Weights of a small transformer language model.
Architecture: LayerNorm before each block, rotary positions, normalized queries and keys.
Training: a variant of Adam for these matrices, 530M tokens, 8089 steps.
Each number is 128 + 32 x the weight over its row's rms, rounded and kept within 0 to 255. Layers, rows and columns count from 0. Numbers have three digits each. The size before them is the row's rms in percent of the matrix's.

# o: layer 5 attention output (transposed), 768x768, rms 0.0242, rows 49-56,113-120,177-184,241-248,305-312,369-376,433-440,497-504,561-568,624-632,688-695,752-759, columns 384-511
# v: layer 5 attention value, 64x768, rms 0.0224, rows 49-56, columns 384-511
o624 111:084134143138105154134105147141117090164107120138092103109143150067101135101121141126140105093129130106079128111111102087101188119139144082123124086118129165118085125126130168069201168137082159060142134162127105098130141089114132147118126096132155159076106110148089180090147111110113164108103086139140130158117155125159149125126138147115130143080114088147132112152054058143082153158155
o688 106:119074094127108171055160141123090173171090139156119175128074134095106093113142171163133163146147118175086133104115195177126154155145130086147132119114104176157169122129098145145168124160106174087161154113170149081123202144099121168136115076168155126118124120078139134092095097175121115115166160146144151109181127161133100141154148148139131149159085140035174074149159111131173094120110
o752 091:121117109160155139154197167170076090108192079090118167134143182108105108099102131103127119121099154101090124104137110130138102094143155139133096154095126130122180139114154134119107151134116077121131134085089159138110195163159152088103110091135121162117170100155137108094079100182133067123197109115103115132150210138108086145192155061113113118109116107059121114135160171133172089188119
v49 103:121126148157116157119088126095111189117091108136219134127117072068186118101167153075100076112193160141140128194226106173077147114103105104118146101147145130165134143138160100097120147142105106110101141151087165145164156136109183081114125160164154178125030104141128159079146069085179136124140105096096139094104134088128176147084091122105138183185127131107176137148124100097165075094087
o49 105:102092123197058098094102124099133122146094118120152094123120114155148147173149102181117167102140113164165111228154104113130068096132203157156156132103089112118184110188122100224116082135107171142107112113123120123130111186166163144175147099198130135092151144187113141149139117092188114140088144152065112155100172099098123187131112132153148187115160173036127097163170103110116100158115
o113 099:134107115162157104155087157128155075142092109123155162144101150173129126134141108113138137127129169164090202091179146181121139114154192075117112190137135098148109134096157088134135161112096054126074107116155102136117165047118143118106091154185091186184148097126123156060118108144057116162155133108144085089128174152121125115124144128101173103063166172186182113110155217163117115153183
o177 103:138109083083118106213124140098170110142131120131128116108199133149069182146146140099113167135168131134116139090104048174089198122167090081151120151099180121119137135103177146206100154100118103154107084130045078141110123079112099113101085151134090140108163149110126164099103088136130077174134133076110157161122108125153119067171145175182109140071114113095131139156135109066129140124140
o241 109:190149071107145110085127097140171069149075147181137096173168138122077141134065171113116130111133093116151085100072139137128119173130117130062167095106114170112065147106158113166116107149094111064129128209080153125121101173140165070158155141110095106159110133177079099109191151087169139184124120116141151147123100176137174180070082136184139097114133115146140109083137087072119179144175
o305 097:090115091133121097134123141108129150094094150091113126093121110118156206121120116152074129147157148136196143073107040099143045075118149113136101110147173136154081122145129151192106108119177167150138086152087153124125141114109092125144062153142158147106134109128132155136112038093162102110127082048079168122089156143092112104123157132157077138065139124110196148097176070109161153085157
o369 098:092127117103108159108104183127166180176159139116122062103242121149148172165147126117131168215125116106130090172099134137177111138168153180146093148145088134121134165122127137191090055140189100134139159103153083141145115127133137085089090111144157115152146124135102131153104135112120125134184131109101135148115097166122066137147096157172160114134041106107132161074116123114065173108133
o433 089:121143062210084122150167143086188120138120082110120068114175103102110231178111143144068155174164125107233095118150068156119113127089115115147125129111110128150156125134138139170077140121160129129113125129126084108135128102051126100146074150120101137141143132142091132148164110126115112221074131044132125121088162151089151134095110085184113099128135190117200129147175071102158176094159
o497 094:092130078149077118138129130113145148094092154161137063151070141175154155152156091064108110153174122127190145128165189120107083134135082068104121143140137146146142095181146109109064098122151151140108086103083162119121075161173123172099143132139180142083132100151152146101153143103142077154115142129104117103089126135140121131114152126096106126159119156158149162121138132190127150130145
o561 101:119116105119132129109137123219086106104159176129100125088098147211131122085134149088115083100098063111116134150122113130054148092114098094089147108175172101138131141136166103131123186199129157117160125141155117111131073134135116091126142118132145082160154099132092146114129144148115145105104137129135108176173180122175103140119093079145073129078202057163112106132118100150109178098175
o625 094:075120087088088089068115171143120108164097135149118093159148149137132145079152121129093116099169160146144171126115149107118139124154104126126124120165096166129138099182122086123096119173111070164089089052158151139132117163159177099121128119171110127134182135130182086160149183090174167160156113107105145106142130132159130130065106146119152159117146160094097097071162080124102117126113
o689 094:150161054171142157147131136120140053161113094105103133087175128149101158142073123157084108152121091138175113120115068164129126124128140114129161110119125149161109207085114103180085126088145115170162063162193197140124116141160153078162163172171124129144176157143073159125122074061114092124080111110120103112116148209133186103098128105134148103148170125091129117186140076147123158138175
o753 103:170106145164165122192119156155107085090099142116171136139116150118127123141139070073130129133131128112109158057160098191126140087141121065099070150121173087127139196129138110140138180078080080126122135203121170151148132058106120101073109173111084185165150096111093157104182081113100058124137143118103097137132105207114163072194132166090161043071175138166133135167159154123122159156152
v50 099:093143101178132164119115135124197141102161124128177132143107124130213135105197121136125156167123151108192154190139152203151112110132119105141089144111183112094171134121122157139154084135193139137127114159123174158139166145146128167148036075151116193109138093111160132076037130118127137076188147160157150081125112107161074153079106178103193112113113162164074117129166119069085138179155
o50 103:165135151155130130112124162119150099124139083183089142144057086118127098117066091092107133136133161137152083131102138141157145125106119119185139075147091193155126131120103075124104166155088171128080137192151138158180144144110165122136155154127124168111173109120153137103119093092138099160149182142130130155155113137114117111133073124163121169067147221141145089142117157146139124147085
o114 108:174136123115119122166127150104099083130169122127101105101096112115169090156153117100116125157046147125114156120102088119146160144135168116200156134116165143138115063086096167038140140126119100152069069114124164123107154111127140116125169123199106224090166063169186129091111145142109110161123157095127103142174164088115136099118114146144155138161132150132119116136124122154150146161142
o178 105:121107108121118150167074168111119119155129083111148127095105115129097170125046132111179169112113098169078102112103097134097125098148160155144085146114133132134164131142133135157099159132111103204160152143138115101088162069125119106125137094223157163127070085028164150102088135105158118086176121096134088074128128137102094002100127131126166183176082099116160148122125158161185101088101
o242 101:216184147117102099162153135145114160135113149154153114188142110088086144058039159109183101123158120129102078102093090104152087131133116146103139142146135133143082130158063144237114138087155141097119175111090132159156139059082112104174169180125138160108136119091090110141163141128160128183126158155199140159118096130156154109098101156140180102079094131124126157066141130136132114132098
o306 098:115152042124045140111095159155183111143119109121174118082105123104102122089094116128131109152150150167122080135115135166144160130180136100139100146169088154186150108163139126109063187151136086186131137144174086126199173075079139100145149104138140097114092060070113175136094160126162098118130141084164112070149080128132141116103130145145113107050127165089132121133123134191122172139132
o370 099:136096135141163164111109154135120158100132115149160148089145128128155069158074081169142125125146127112111088132107118101161149144164078123159077144130096140193127107134150106152085157195125118176128113180152155118143054192126097121107086124076113141151166151078162175182145116134179116119153142154121130113133100132123133110144100125144081198094117156143143103085105041179089150115133
o434 106:114146128161057112069133115104112146157140096131140101077126101165073117106103173173127162129211136077110108134113076109083117133157163143143111109112071153160170125199110111092102212118105113131142181150152100112205127076123155081129159088176141101130104097135095139112125202156163145159108157096209064135132148085170115118155114088099136136113047123131160108153115152159115154122135
o498 104:108132084144034113159099080109134141147149135078136105118086098179111094115134168149170180131135119109126091123205069137087103197124152156136144149063052113098118157082106166023113172157123148131182182142092160136124098211127157137129125058127140159168064078156178149158108119109163175175134156129130156150086107162219104101087112053092150137160065153101115127111158093210101138096153
o562 104:142140072168123096146121093208127147114146129141168145113143196136142089121059119110136071130108132072136078135114065171159115140108160155155149168205121108160114132064146132130080165149111117177136127065093066148138108182086088077201117159111131121143104080130080138198179133142151156088161071147147120144158146151192168107089165150196154071117129174148154128141144152147109125118058
o626 096:120119089113138164096167200144143135155086093167185150087123114136123120118110155188131129151096122063164103173108114147135098096134068132128131087155109114137146144128164201083075135131143157102107059154109135109132099189175098118178112186168076140154163177040163180189087149144164104110139112118149147151147064173163160101109110110101109137135082177149121106108152072199119140082127
o690 101:167179085153106133105123161142125098131151148163031107119161105142079133065154141117122140103205143123086103142101127133100115200177075088151131108125095113187133151108148174144082093141098148137150165111155117129173112087104135163123100138101123189137153085131109209129109136157135117195135143160165108091207133162150122152154040090138102099130170147151083154103137151164148097186097
o754 090:112154128128109147165152159123130135137150132122115120130125116064164104111223170087098112135102124110158121102122065130095118152181192121125143112078172142068080116109086195086104102129124108112151136078141093128142152039105104129108196106205156167075158076122130135110094085158120141117159139124179111128138135122107110126088146110124165086132147146121118161169163156148107092102150
v51 099:098056134151103138100100137128152141091120127128130119121109179129162130080147141150129177180049122188182052104075104136151120114191125094111093131190067171046189140078152151071080094144082096135140110089138127158092105108089092112152174112109159109126137132165195122093114146156158119155128131137091207170095106100167130140107138087176153131113146133129083120159135097131128190124163
o51 105:187139104112132106154075151115124043080079115105136095106090115097157079088119095080155160138164156098115110079071179128201102116126091136112094154135180134131083109113087158109149167134165152149165177074111146117106117078102116114084174108140207143106132109127150121188105119175157144098123141181062171125180131098141146151139136124110104141147137084140125105079132176104141176135160
o115 092:167104138128091084151147145108147153096140113154140137099132174128116192109202168133076151142169134115102098111134160094104113120123084112142202091094084149174156117124104135047185205139114181143144128128161089152080152098133138154154165176202191135136133100079090144074120143067193194137092125149118098075123117144165164130164116151091154169121089164138117119126132095142110136155157
o179 094:122154151136122183180197116158147139129089173106090145082088191127132133101132098097113077162216184178082065153166160150155081144155148124129105111158188149179207107172126089154130145172128078126076163103114089097164136141061128120156048123113165140057156121184075133131130136181090033138086155101117086154085136160122116128103123146134087144118098109119167076138150158186153118116118
o243 102:167120120114108116178127166085076087123136067114117161102101125120110187133079124115146113159106127150115170048122115149146097100121158143143136174128083076186105166082086136099155169074145090154098145089177090146133195133125071215142121119111128179091154107096136176129093124098151128138167197173089098067091124185154078110143140191102148146108157186141118172124158155156088096168102
o307 091:159171137104119135124095114140140116044116123182115072138065176169120149165169145128144095184183138162136077155123136141142112122136172119150107170071177152131139107101063117110179169085112105133061186082076103144130101114134112188097137091116165158139131101112126119109177137167174119193135140148097074135067090110183127155086151107157141180089055190131101092168135141158088091197098
o371 097:123162100100136154151169085097104112120113099147127133138093102180099125087127118133114136108148126091136148100138145078142129165078126158138129086107197108156122162144131101109189095120076175120068161126111101100136183058165162177096121141103148125169079165068094106133113115174131145124089089122090081158111118095140120162135106175126094143128129083089183093150194144110179036105059
o435 096:144114156130113122110064149146165137175093180129066104097086162076165105109144123099113105169158143142195137066189123089106136132176080147128119132123179112183089090168126137110187138110163108141083111097131134179129093121143097147108112131121209128094182098123133115184133155100117132123080166139114146196103150135155159102184107145143149105128088153135095133144118102116054167126099
o499 098:125088098135141100162145187141150095095156104087099164139145119117142168136100156148108100141152071161098111093130157151157095145103117122087159148176103116145114097182127150114187145104096140110166130115153110100155196121093098197176169123163087070077165149080108075093147166059111144126107158136135095085093159116150156125136116095115139068136127156131068120121103157113150174172178
o563 115:168121101126123123177164155100096113119107104123097087146220118113082168129113148160099089160171126130097176114127173191123148160102152151117155182140127115143091147141079151127117142110156120134064153097107037153149211154153152202088104129136065166128088142132113150142169173085199110149188109195149072094098130134182101080089134180089118153090064190103117163091187138051114107167087
o627 096:144084107168089141164111146058154139103143090126161151169077162124170110131112176149125140114129068090141139111158147103163100166075128130150082133130177095115106168135145131102171145066109156092181127037108094114103095113152108188104096108085162130154157088067115093121019086158112159091093166142113131157093089155114179156164115180140126046161116125107114107122102162125163136103159
o691 099:186136194135103108166053103144084133095099094118168056143104144079175108090152116142138161164173133148114149097134127142157168132077140118090149134112147098159114110132048164048155186124146174109142103107136112182119112175121115117165114152150164137103104104100136120191167165125142150181111131221100101112088149136162095109131090142125150122147111130158130142136137130085131146170079
o755 081:109127148092067096159116124128168164114144126123149110047123116109158170115159208168109132176167064155169111060123161160139114085158141117144186124153086141174133106158091185056141184129187146167155068109157108128125139148089097119142170160181190160145143102116124166121108217108136125125110189109133154116095099120139128103116134111113142153118109131146130119149133161159104184155120
v52 099:117163179147142095121093197100128107160159113147133108144125129169102142152077147080168169129114163159136183122222157140116112133158156186149158111156130115163127110122114095136166041144125181089133130042158136133144075114137107108098182146056157058138104132169166131176089085096118173117095085109082119103098151122062099138076153166081123116185135150100168122092141110125188159098089
o52 104:107131158106174092147151137103146166116162125123073133120102137129164164145163136142145110122081092098137089130129159162077068116112106088106138108113150117118150101154128096134077120163156117129151171150046166123119098148162136160132154211164161131115117138068163132128137116132131129070134046116091154087138170142160073095123103142149137121122136084176149153117173143029111083126106
o116 090:137123208125108080154118145087147115085080159158116164151104145087140141145176111129085179135075144146138124128161113129132165194115125100109131117156209119070161096182086184135133111138048149160166124111048182118171134104141107110141203125153141079152126131120149138135082124133202086098152122096196197183149070076088134159151133092133149150136139085151091135147117070088174138124161
o180 107:125089110110158126025130067192115127142139126209112064128096145170128093109219095103145130124131116131086128149099108115103116122170154097113127171076135059146114128134153121093093099158119149112091180119181127145139138129148139115097093119137143114079093104143148140121130104134120104124178081099098144156128183130179091109196170113135155129147086064113097120123134173135165095083060
o244 096:121118174054139125117126143142117123128090118252138134136075129125168112081209131134102115057116102143045125172083134145135132131137085160118090132137153154210138133183110106083126137159101129157109091128136099111084134073149111080169067146151132029145129127084171095116073153131119102115126137134175161145156151175115154161166170190118100167068060097163129099135152143120076157147051
o308 089:144150134060164140121158125102119143111198096141121101160098152136129176097102100103103117102099123155145152165133164119109112142125131087114141166086103075132116073147116124189099074211169184103126131095159124157158140124103121103121143115172085104113127154073184124151066155131136122132125161169082118143125168170134117104087122090114144137169071097124146127163143152064096130099094
o372 103:125187149088133129123136064155133078191173179042073112105173161128148090112142090140100120108135122108163113144106110146144152077156181100089152123090125096122100165088127088144103174151121095155136141194116108141098110135105081152144115125173133205090131124108062121126108135158111134156141112145116059095120145152161119092126058148156131112130134114084123128139129152086085149147122
o436 100:099113119093127130135175105116097119104137081167153136163084135124156160105089106086116182176067108167136157119126132132048128129104104101138142123139144123202160072192118142189123160168109193150161159153106177085131150101091132122106161107150152148114107177062109100078105168044127072150124140128128162113085124141114155083083139089148152150127147134135098114114199152129172111114065
o500 096:119100135057144163108093102106157126132142106107102081144140103139098095099138129164132143166113122115116144084149123089175150142072169150097067111146134135164122153199147143164163203155126098143124154129188116118170144129159146109105161144105174134159171131096069131086142170148100138114169154167159103168136107182114128130138145142103131144107096104100108152132137116123085074142097
o564 099:148143144142122114126108158085169196150141139140095146166111112144146147090174084105155112106104138146140109154098123201133106104129047139149110130159211041145135144255144119135083125133119122185103131164145103092116077053092145162152122162155130079151165115089141096110117115139158160092078142135155107105105117188105115151147134106120137051105089122153113128153139148090095167111181
o628 099:112180163109161138155135127152171106109129158038082111130189126130163133121126124132152114130138120099166062113123213155091112097153181111098108132041119036166092106091140117119127134162154154132123175112070135107140129166105066180170162201139164179123105144013100179120114193119131181141136138149126110102182119128131144147101161131160102091096127090136114134126136176115098165161152
o692 100:087127126118176148095097197066165161077107114139117048137064155125153155118085119083131138137035088129120122160153241145096084117103104175116175159119142140163165112228157050204146049148103154114135140109111130126084153071111084088106116130208164131186154113069124105151071090110118113082135159104108083120102136140095049131162174145165083162136120128152145129122214111106134147149121
o756 094:171162115092216085137117153124174152097085115148145146134114145159089082122172112160096109137075120192110125177146112178157143136098193125088150120124124097101206084210112175136104157167082181119136125095081137124147192100128067190133157113153130069185115092091168097069081083145180077118140091093172172126091095115106122128114209147139159155145094095167146129142144087206180133115137
v53 098:167111149092122176128079078084105136062065096094120094085151138146095116149146114155121175171146080184116126088091055154121101120118167090146090128105162107078116147096143140049231170153111145126060110140183130117123111103132158158169077115121182090167118141092083072122127116080097153165163136101170170122136116088111168108176102166082140191164154098135190044084099089125106164113140
o53 103:152137165112169138073106109112093185144191095110155173140155141075146097142116075098112156140093071080093114079109143115075111144115106081135157072090149132059123115111094145129088091083133154142082107072132145144104113104132104156142115147166124147122216088100115113150089169128137095167145139107118164179148094145061127103150131167133098106133131132101083161155112157151161147100136
o117 091:095123149127107159116135138103078096190137116165120068114088079066116065138148121102128114105128108114162122132130114113127078130089137156069141150148187109034154113139126112245158092090066100127114140143107128130141116150120112100173126148161108099131073176170124100192175117139087157142148136086142150156137107186157168155096170148119127098120121025173094160068124086195066152149118
o181 095:116168101111151116158138179121136113169137105172147136127135117098123119135120132137084085148169133099130101126151131133149191116114137131144051137152135116119079115155128113135122096101143176111192163170083138143143119144154113159108217111124154153106113125114063176116187133108113106129120121189109125073120097160130141137051084124085111163160079142168146126081093157152171127135118
o245 110:105102095154075164145155125120108090163203116079165151135088193144163135173168166103112121098139106066109132081129150118115153115142110124149125082138123097123107130091114083027099166107103133120110159111125156131152087178145201184088145167086156175139108157175123108095109164133129159058128133125117144112143125164105172139103119122141130103144105166082091124088130150146143169125162
o309 093:091155164154116185125122117100064143169101150094189120120093134093130135137125099121162097110094120175123161124137119166148172148136212123087099133133124069121106148143124126213137159115139119135158117068129191143155131101096121131119127175183093062161156178130065101185255101167109148117122132118123099160136099124139086094129185188129152208111087119158174079144123121171143106083105
o373 098:162141156160139085071170115161152067152106142141099151186144084061139124131124104119158115051121110105161117160136141096119117151175085089082131068154154104142104101152160133205070156163105143162113096119081127160115131125154104103135157140138130118144133089138121173192136100123162105073105129116123145132196135104097121136091172122084167070141136108134134117144167113121188115118125
o437 101:129138124134134155106058140086072084170183120103190078109104149139119117109161090084156136081098160107107110086123146098157142127135153154062134100148129126105074106091137122199140159090098146157155106120159134203116113136113159169119155158133135136107153101151116114141165070127122176166121151155089141186189091166136131153126100154133093127116142134098098079116092101147150147095095
o501 107:181103128170142124163080085108114148139141080145163155153128156131079102162136162187146088110149156136127162092112162157200082066062171159118082153153152082174159090114109123177126113081046050102096140121126153120114171107064108140181073112154151168140136110174138114169098118149109141152168112139134054133112134179171135108137165178169104145113119124107118141075133176077162142160160
o565 105:108141120137125111113159078123144162099103121127138132204182169052128185178160146119144081093142147174132118165139117108137100120133099116068163113094078138124123114149065075147130052122097141128116136103138178132133147117107146101131141114086106124156091099119152149127126182101107132109125133129077098110106101149098158160105193106162164128182077138105141154141175195138149105123157
o629 100:116117174163137154121164068162150144120167092142151152132160113085127124144136181162166175113093121083093105135139164160090111148116115111073123107084125114114139100120098070182066155112077158101150099080093098119119140087074058112072162095140163160166140135122080118114175129138109145136180108161150120158122163165092099157148127133097125173109145044116108204108104111136178114187090
o693 097:134151127110123167047079086141111132140177122126190122127081142105138129154173095155132175111075160096139106136098100126074110125139146096074148090131145172076121097096155143174115176076079092131120112116136126153115102091115127173135138066158112069145179099119136097088122097126122134171128138082097140165125133121093153140181127130159079102127106102136155139117092097116123089126137
o757 083:128125130178089153122067163100080112122173129110125095201108104154150157199142136149058127140122115136129109136136104116092132125139177171141159116178153091069139125093122079181132159122076125121112141119134148065136151170153144143154106118112167059146128123197100100092125132093129129198154159131127118123118178078132153153144143143140134128176064085135143114071118040193099159110147
v54 102:097163102129143098063125190182157135138101109100167151126102146133122159081090133114159182081088172128164138236172125067141122171132085119097154172094111181163113085106090118216121067099148129128150080073147126140131108157118187152159180108160102169131165112090111160092192116122073121118136192123128142115107159118170156151098136112059080159181061137210125090121109110141140118177151
o54 108:196136134117132095122073133110123111094122173163101103113120094125105096153153156147162140046205151061099139192118090146104120161116105137117098118150091128142114160116111120075166167145121133166159142092115166140066146134168100123140149061097138173103134098123155206142195117139052115150072103160140124075149091120154149118066099091118062162128128153148081124114086166131129106116140
o118 087:102116113073136114101140115133097158118081065159128087114118152167150102145153143104150099186091173102119096124162089171147146132120086097098112155111170165171197132121124175109120128164171154108222114112164171167173177174102134109111146140089135167115168108125095157133136099135119106142142121124102172136140069144104123101107170112115134105087125091159146162153136054136168205144097
o182 096:156175172154115128095148139111083105143103116154153138184133124160098118141255146173163098136137157169124138118137142136163102149124140114144189119133059120177120144103130088111094163125165071074144134072154102154137145134116126163121063148108181106119054107116160130117092133143093137113146095122137134112132100113120139103093205105140123164133175134144140154113095154145105169110117
o246 104:094148241101136104118090123152108119081140184143096148134066066119077123151093132124180175150134118138096131173091151139149153114072072119102144131125103139124102146135115116074119038176153113119105103145183115087123133158163141125095083134149118064137105062070170122195154175103196138104140139136095152144145119097144136074160103140117155135183159083139130178099176158108131115098152
o310 096:141128090058102141166061106089144097113141146124141099178178114050095177148172117158087099116133173099128156131162054087171165076173144155130145117155066134130129114089136133109199120151133125119072149124130115158109143151135150127093095148108103183118182105134094094101120100128086127084121170114217096040107110122169094091120168119092103168098139188117139112118075109180148152132128
o374 098:198134157179106160084174117159059085126110136198142128145147167146152094134195103179127089065114090116152105103149142128115189051124103156088153073089100114089079077127177115108126136109147210150100124082112139166115080076158118126099132100053135084144122143124162108163175182142071138100160115125121132183108116112106147151161124110135056121153157201095073092118120121134070109120106
o438 098:158142062099137128185070104045085133116150144160186148115128090135123104155100143161119128119126153141102113100139029098126093133114165114175082166097107087149095133085111133063183176166127108102140116134105150130151216140140140156110129094148121203100121110154103172146125124177067119134102107110124121104079071140105069075073088117125133149125110158107118178081098098114121136151111
o502 103:098145133072102099116079137095136135160134162116175052073104134152137118137174126154126141191102141089077106168110119122095152160093170102083154128112072218156179139167134099112179100203209151117132142132176134163157089207185130140119121100129145131100115124135096175134145109191085111153107132124137166142099114074202132151109146169078134175128107104123111152115106149097120157161114
o566 107:043144148160148152147074105139157132116147192065198155109060120172072127184135157118128132150119111113136097134111133171094128055128085106121104108114146163091101141158143127120058079143088205149109172114140090098162062105142102124079088098148151063154142048116132122116144159117090153119134168118098080142155104146178145045168078177125145085135166107115110117098117111132140124087176
o630 099:155116125085142140167138081159147143106172116202087100158184147139132138128135133128135102118144167111132082173171139159115130145156131156098066103081111144141126122099139085147165083115120181147078114109102130129116121162143125174118146117110090162143146088131144147182109130191093109093136137191144101097182092054148091182108122170094095139163204154135061119079126122113113086077105
o694 101:144116104117121144148084108131156157103108083137124122118044099121053110156127177161115131093183127100129156166152099131120112137139141115092134142093141077170165159129119103097141091101124106141156140142179108175104172158126105151131079086141144158148156064158141152132120106139152145122127138095123093113135099081097064103081163152145121183188142138160136121124125115157111126134142
o758 104:107154104156120110103108128154126163143083099109114142113051158162066055113195117149153099158149134117121138112112123179137099121085163134065157083091144129108204145104089106126100104130140151152140127148145125133103199119169119179154126145160143154152110117112122111167125106125109088089141149115094175125136109167134126072125177119121141118133139090158175139168157109130158108125194
v55 098:077153105077144060213099223175156088146143090128073155129077129115149175131102108170114114158134179157092098162095148075109131112113115133155144098123101092093126133101109135133073098149101173130135099104086153117159073094091119124145071074091134174115143094120109184180112141085122103102113168120157149108113150125165124196140145096160088104126073127126075154152142143067154157132168
o55 108:138058108144127121176150149113103081150096123124142088142158113095107122130170162133127120145130158108118164184145143160072075120044177104145179124155103127160206084144136158184068167142164097161106146167095099126144098141174126124146153136180087165141113111115107117160123096075121090109171123115156152105156111115165140094138191165141121094136127131135149183105173125132090117157182
o119 094:110158147127133132144099116146124163168107108141141134116179148159081105151090134161204164183117140157078107106095209209176139136074083144099118089148132112189104122135095128078153110092118129133124120124157137116123094204082086136124153143086120144144122149062118175152168202111072143155145148122135132176206081160159130129125075149108097116136168178168096127167100115098120084114103
o183 095:133101152082129146156132081124177170123102133165119165132178127121134125155119145118053159113147136116116114086162091168089209130150100090170107146125166069108144108114150155075144172115136111073134121118106141168106044174071122124130098115041100108120143158127116107136183115106103110164140126133152134150112108107117167078154076156114104134121107103142088113116098110096164178130095
o247 098:177076056146151168172204128128161143077053138160113107151162133140112094116130170150143087138080130145144119143147090119142125109135126131121190123110080152121158094174116114202092182184152117168097172137127180104192139134058130114158209137084103157136182101035137119154119108127128131169121140124113127094136076116142103129123139101119155098105091091091169138142167090145082145104171
o311 094:124143148144117090137130139170160162123082149159119129125173075135148100124146129139114166141115153169095156127142148118091102098142125143152149121153170107170193151091082136075128128131151165104167106151094193154179133210080105157137142117118151111135133115107160130150133069109105075088110103093135147109132115082090148158175131143121145136159112132139128123132076095085114124115129
o375 106:122183126174120162176108145127100109171112131103117105130125137052190108139147091140099110084118107085146198154134127135138107109121135154159127122119101134125101130100113153125200153107155169158112086157108142153117132118177131136065087168141121142155170112112117143120097087101096098179161164100142069153168165063078166151123072203107144167114129172107163112128136142185125184102123
o439 098:140073141167204121174101155150194130105046151144129124117160127123079132131073198104103119136142147107126134188146164136128150111060122117147100091105170118138135184107067143106092157130096196146141149149048108130079102149105120090150116143134058159148084132108124148135114099092106179115205079136182137136131137111111199118154099124137156116124142135201151106132101118092146157128137
o503 099:123150035158184129148168100122227129125141121135137124114158148156110115138131099138115106189103152133150122161138171199161159162057134092130128135099127142133141130120104152126139143137178208127152166141095120148111139153151127191149124139146083149158126086129129115130126145102120123137159110155112171107200072122156139105131101179119113111118099168190125131142118105165097113136122
o567 108:191117121173135127129162087194075133066114182162132124145178140142122090050153148138150069140101105152113130128126083157131157063171150163164141126153064193195135162157215072155140225148106072137099075136083107133129137185117126141139172127121126133174214068098139131219147153180071081170145114174136137131113140067163147070140135109123137149085102188073136105111133127158140162147134
o631 103:135104149105132128163119114136116128130112146126128118138078135139141075088185128160176116131142131162122207099139118166154119139033150192134169111127128161135153134101134125123161153156155092163121134163188133118109182124162113167141169150227125107155076096152155163148150114119138089142122130086137116089183092088116112101099139098166153149169142153142194107166161114151075143114180
o695 097:120127138146156103166142180125191087120109141144101075076137145118124167117110162157139108195125166157122134142150096119127123079067188127112158137173137149112180155091132146116132176155141149171174152178148156098123082133069153142174143151128098147157090120056163171148172130095157119084157124102090105105139122149108128112115136109161156135098147120170157099129098143102112147143146
o759 098:107105114144141116134174107173157140144114165166151121164170135111131143133129178146142147159120130131096047101129164160165151105109094112131120131128141138149112138147169063128148080124061125077111164187165147091155085134049173122082167121118113113120155145080116139207145157101120164140184152105142108163146072166142135149136113083143101059106121115163088124140122125073120154094120
v56 104:087113185116208163101128185101080125170147136114104090083143155121124168154109115180149092115130080066162128158147118134177070151211152114104148106174098099133109095123190080170147173109082144195104135135180110096104154115088115139121115166134125161086112128116126118132144121139109123079102156124105124145095111147186136133147098108135135093119094109156161173124086144071152108212146
o56 103:116150151113110140118065159114121203114106140157107133141175147120098130115095182162109150138121085136098078124146127129100060144094107179138148161180092134089130075174128124188121119190127111074168147133141131123168150156161171154120115118197137130163128133148166140130118182130160087107155096140134159070118069137053068111101131124159151112113099119104116140104163064109089132086104
o120 100:128120121103131085118147069131144143090095116136177120159138123132114085156122185132108165115153155165166104149161089140147078170127210153118088168169150120072136138146176136133081149118131099103159121133140097136132130089145151085171143090196073092184033162188114114212057133160134120166097108069204115171077114151116115157089180054161183067114073066174157074135106166104176131154156
o184 108:085102056093138131144181100115084104120124095175113095092096129159111110165138128138093149204088126159104109089044101101105187138174076111106143167150154179073072193169115218153151132111178165171162155201139104145111061089122109136091130147140117133142147133227157161119098140149140086116130122118124132172134119101128115177112144149190148122117078082095134133137131155136171166083104
o248 089:097114142079133142161132103177171126148154147195162170157091157104151084120116164113082146080121107150121100094116161120098118119157086132122104093161162169134107116173049077091090148177093173104083143175117126113108117151101126070145152113115078151167105142185158098158173186162131143165119099145114128112135139112096120146096098146088147071140147142170071123147142101042102145086132
o312 103:100151141158195122212156111117076102057118131143130162133128164125162108115136156148119147155120128129123163121118103161159123147061106151098181187181120101093053129131126100147127131099123156130150129179129157104096069135144087148083114141150080131120136101187157143136127180098096129089135120173105150144135104153104118131053166085188124099167109147150147196141091146103146127105138
o376 106:120070124143080163130105222108067138076111131176075049159136107070105154127136148124129134053143105195135101093082107109137131109138150096110111117137102163104132108144097152140177100146134167134139106120134195106132109141140103140132111119154178094160104122141225136094149160096124076126094149147141132085150087108123135095096177147158126212077144097071108154130121070138161154132043
o440 092:103146096095137135195121077074060114046139123174181170139117114126136109125092137149126151190081127141078145115096144146151099137145114115125083150162108135104091087117151128138123163094098161137119127175168144135158131162104100089112163114162121208131129076182144131116085173131113073133159168160162105122150125171076137078089118081167167155088118100136131130147127098089109132156111
o504 098:155083116131149115063136145126121171114117156121124123083119152147108094146134133178092105138138116060122108080149093090143174125114106101070172122172053187118094126177156127138103187108151129120107091171247077116081141145142177080130123146136156111177170117148138106150122132188134115097099144081168140174117069124139156117106161151152098134099035087105138099124133132221145168089096
o568 105:149128144109105092109100135138194133128140143149148144124118142129118127131166094134135162155101129150128101112175139161095210150159094086178124127127132121099150160155117151116086063154115176114154129141124124093177086077151154166084114147093181116154081151152118111118121087142120129114042155108084103128134125094121124160135121172121101093105115106120143107117161048152127136106129
o632 108:137147115158151105127121144088149162064119147112066120121144187100110121162137188128106118074114159089143084157138126132133086142154104103137125220047093125089135094157114069177146164132132131122160147111137140103154184145141140159106120131133147100120107162095117114109143116076140131131113098102185140104109088069135093132134214139158107127080106092165139190154129060115104106127127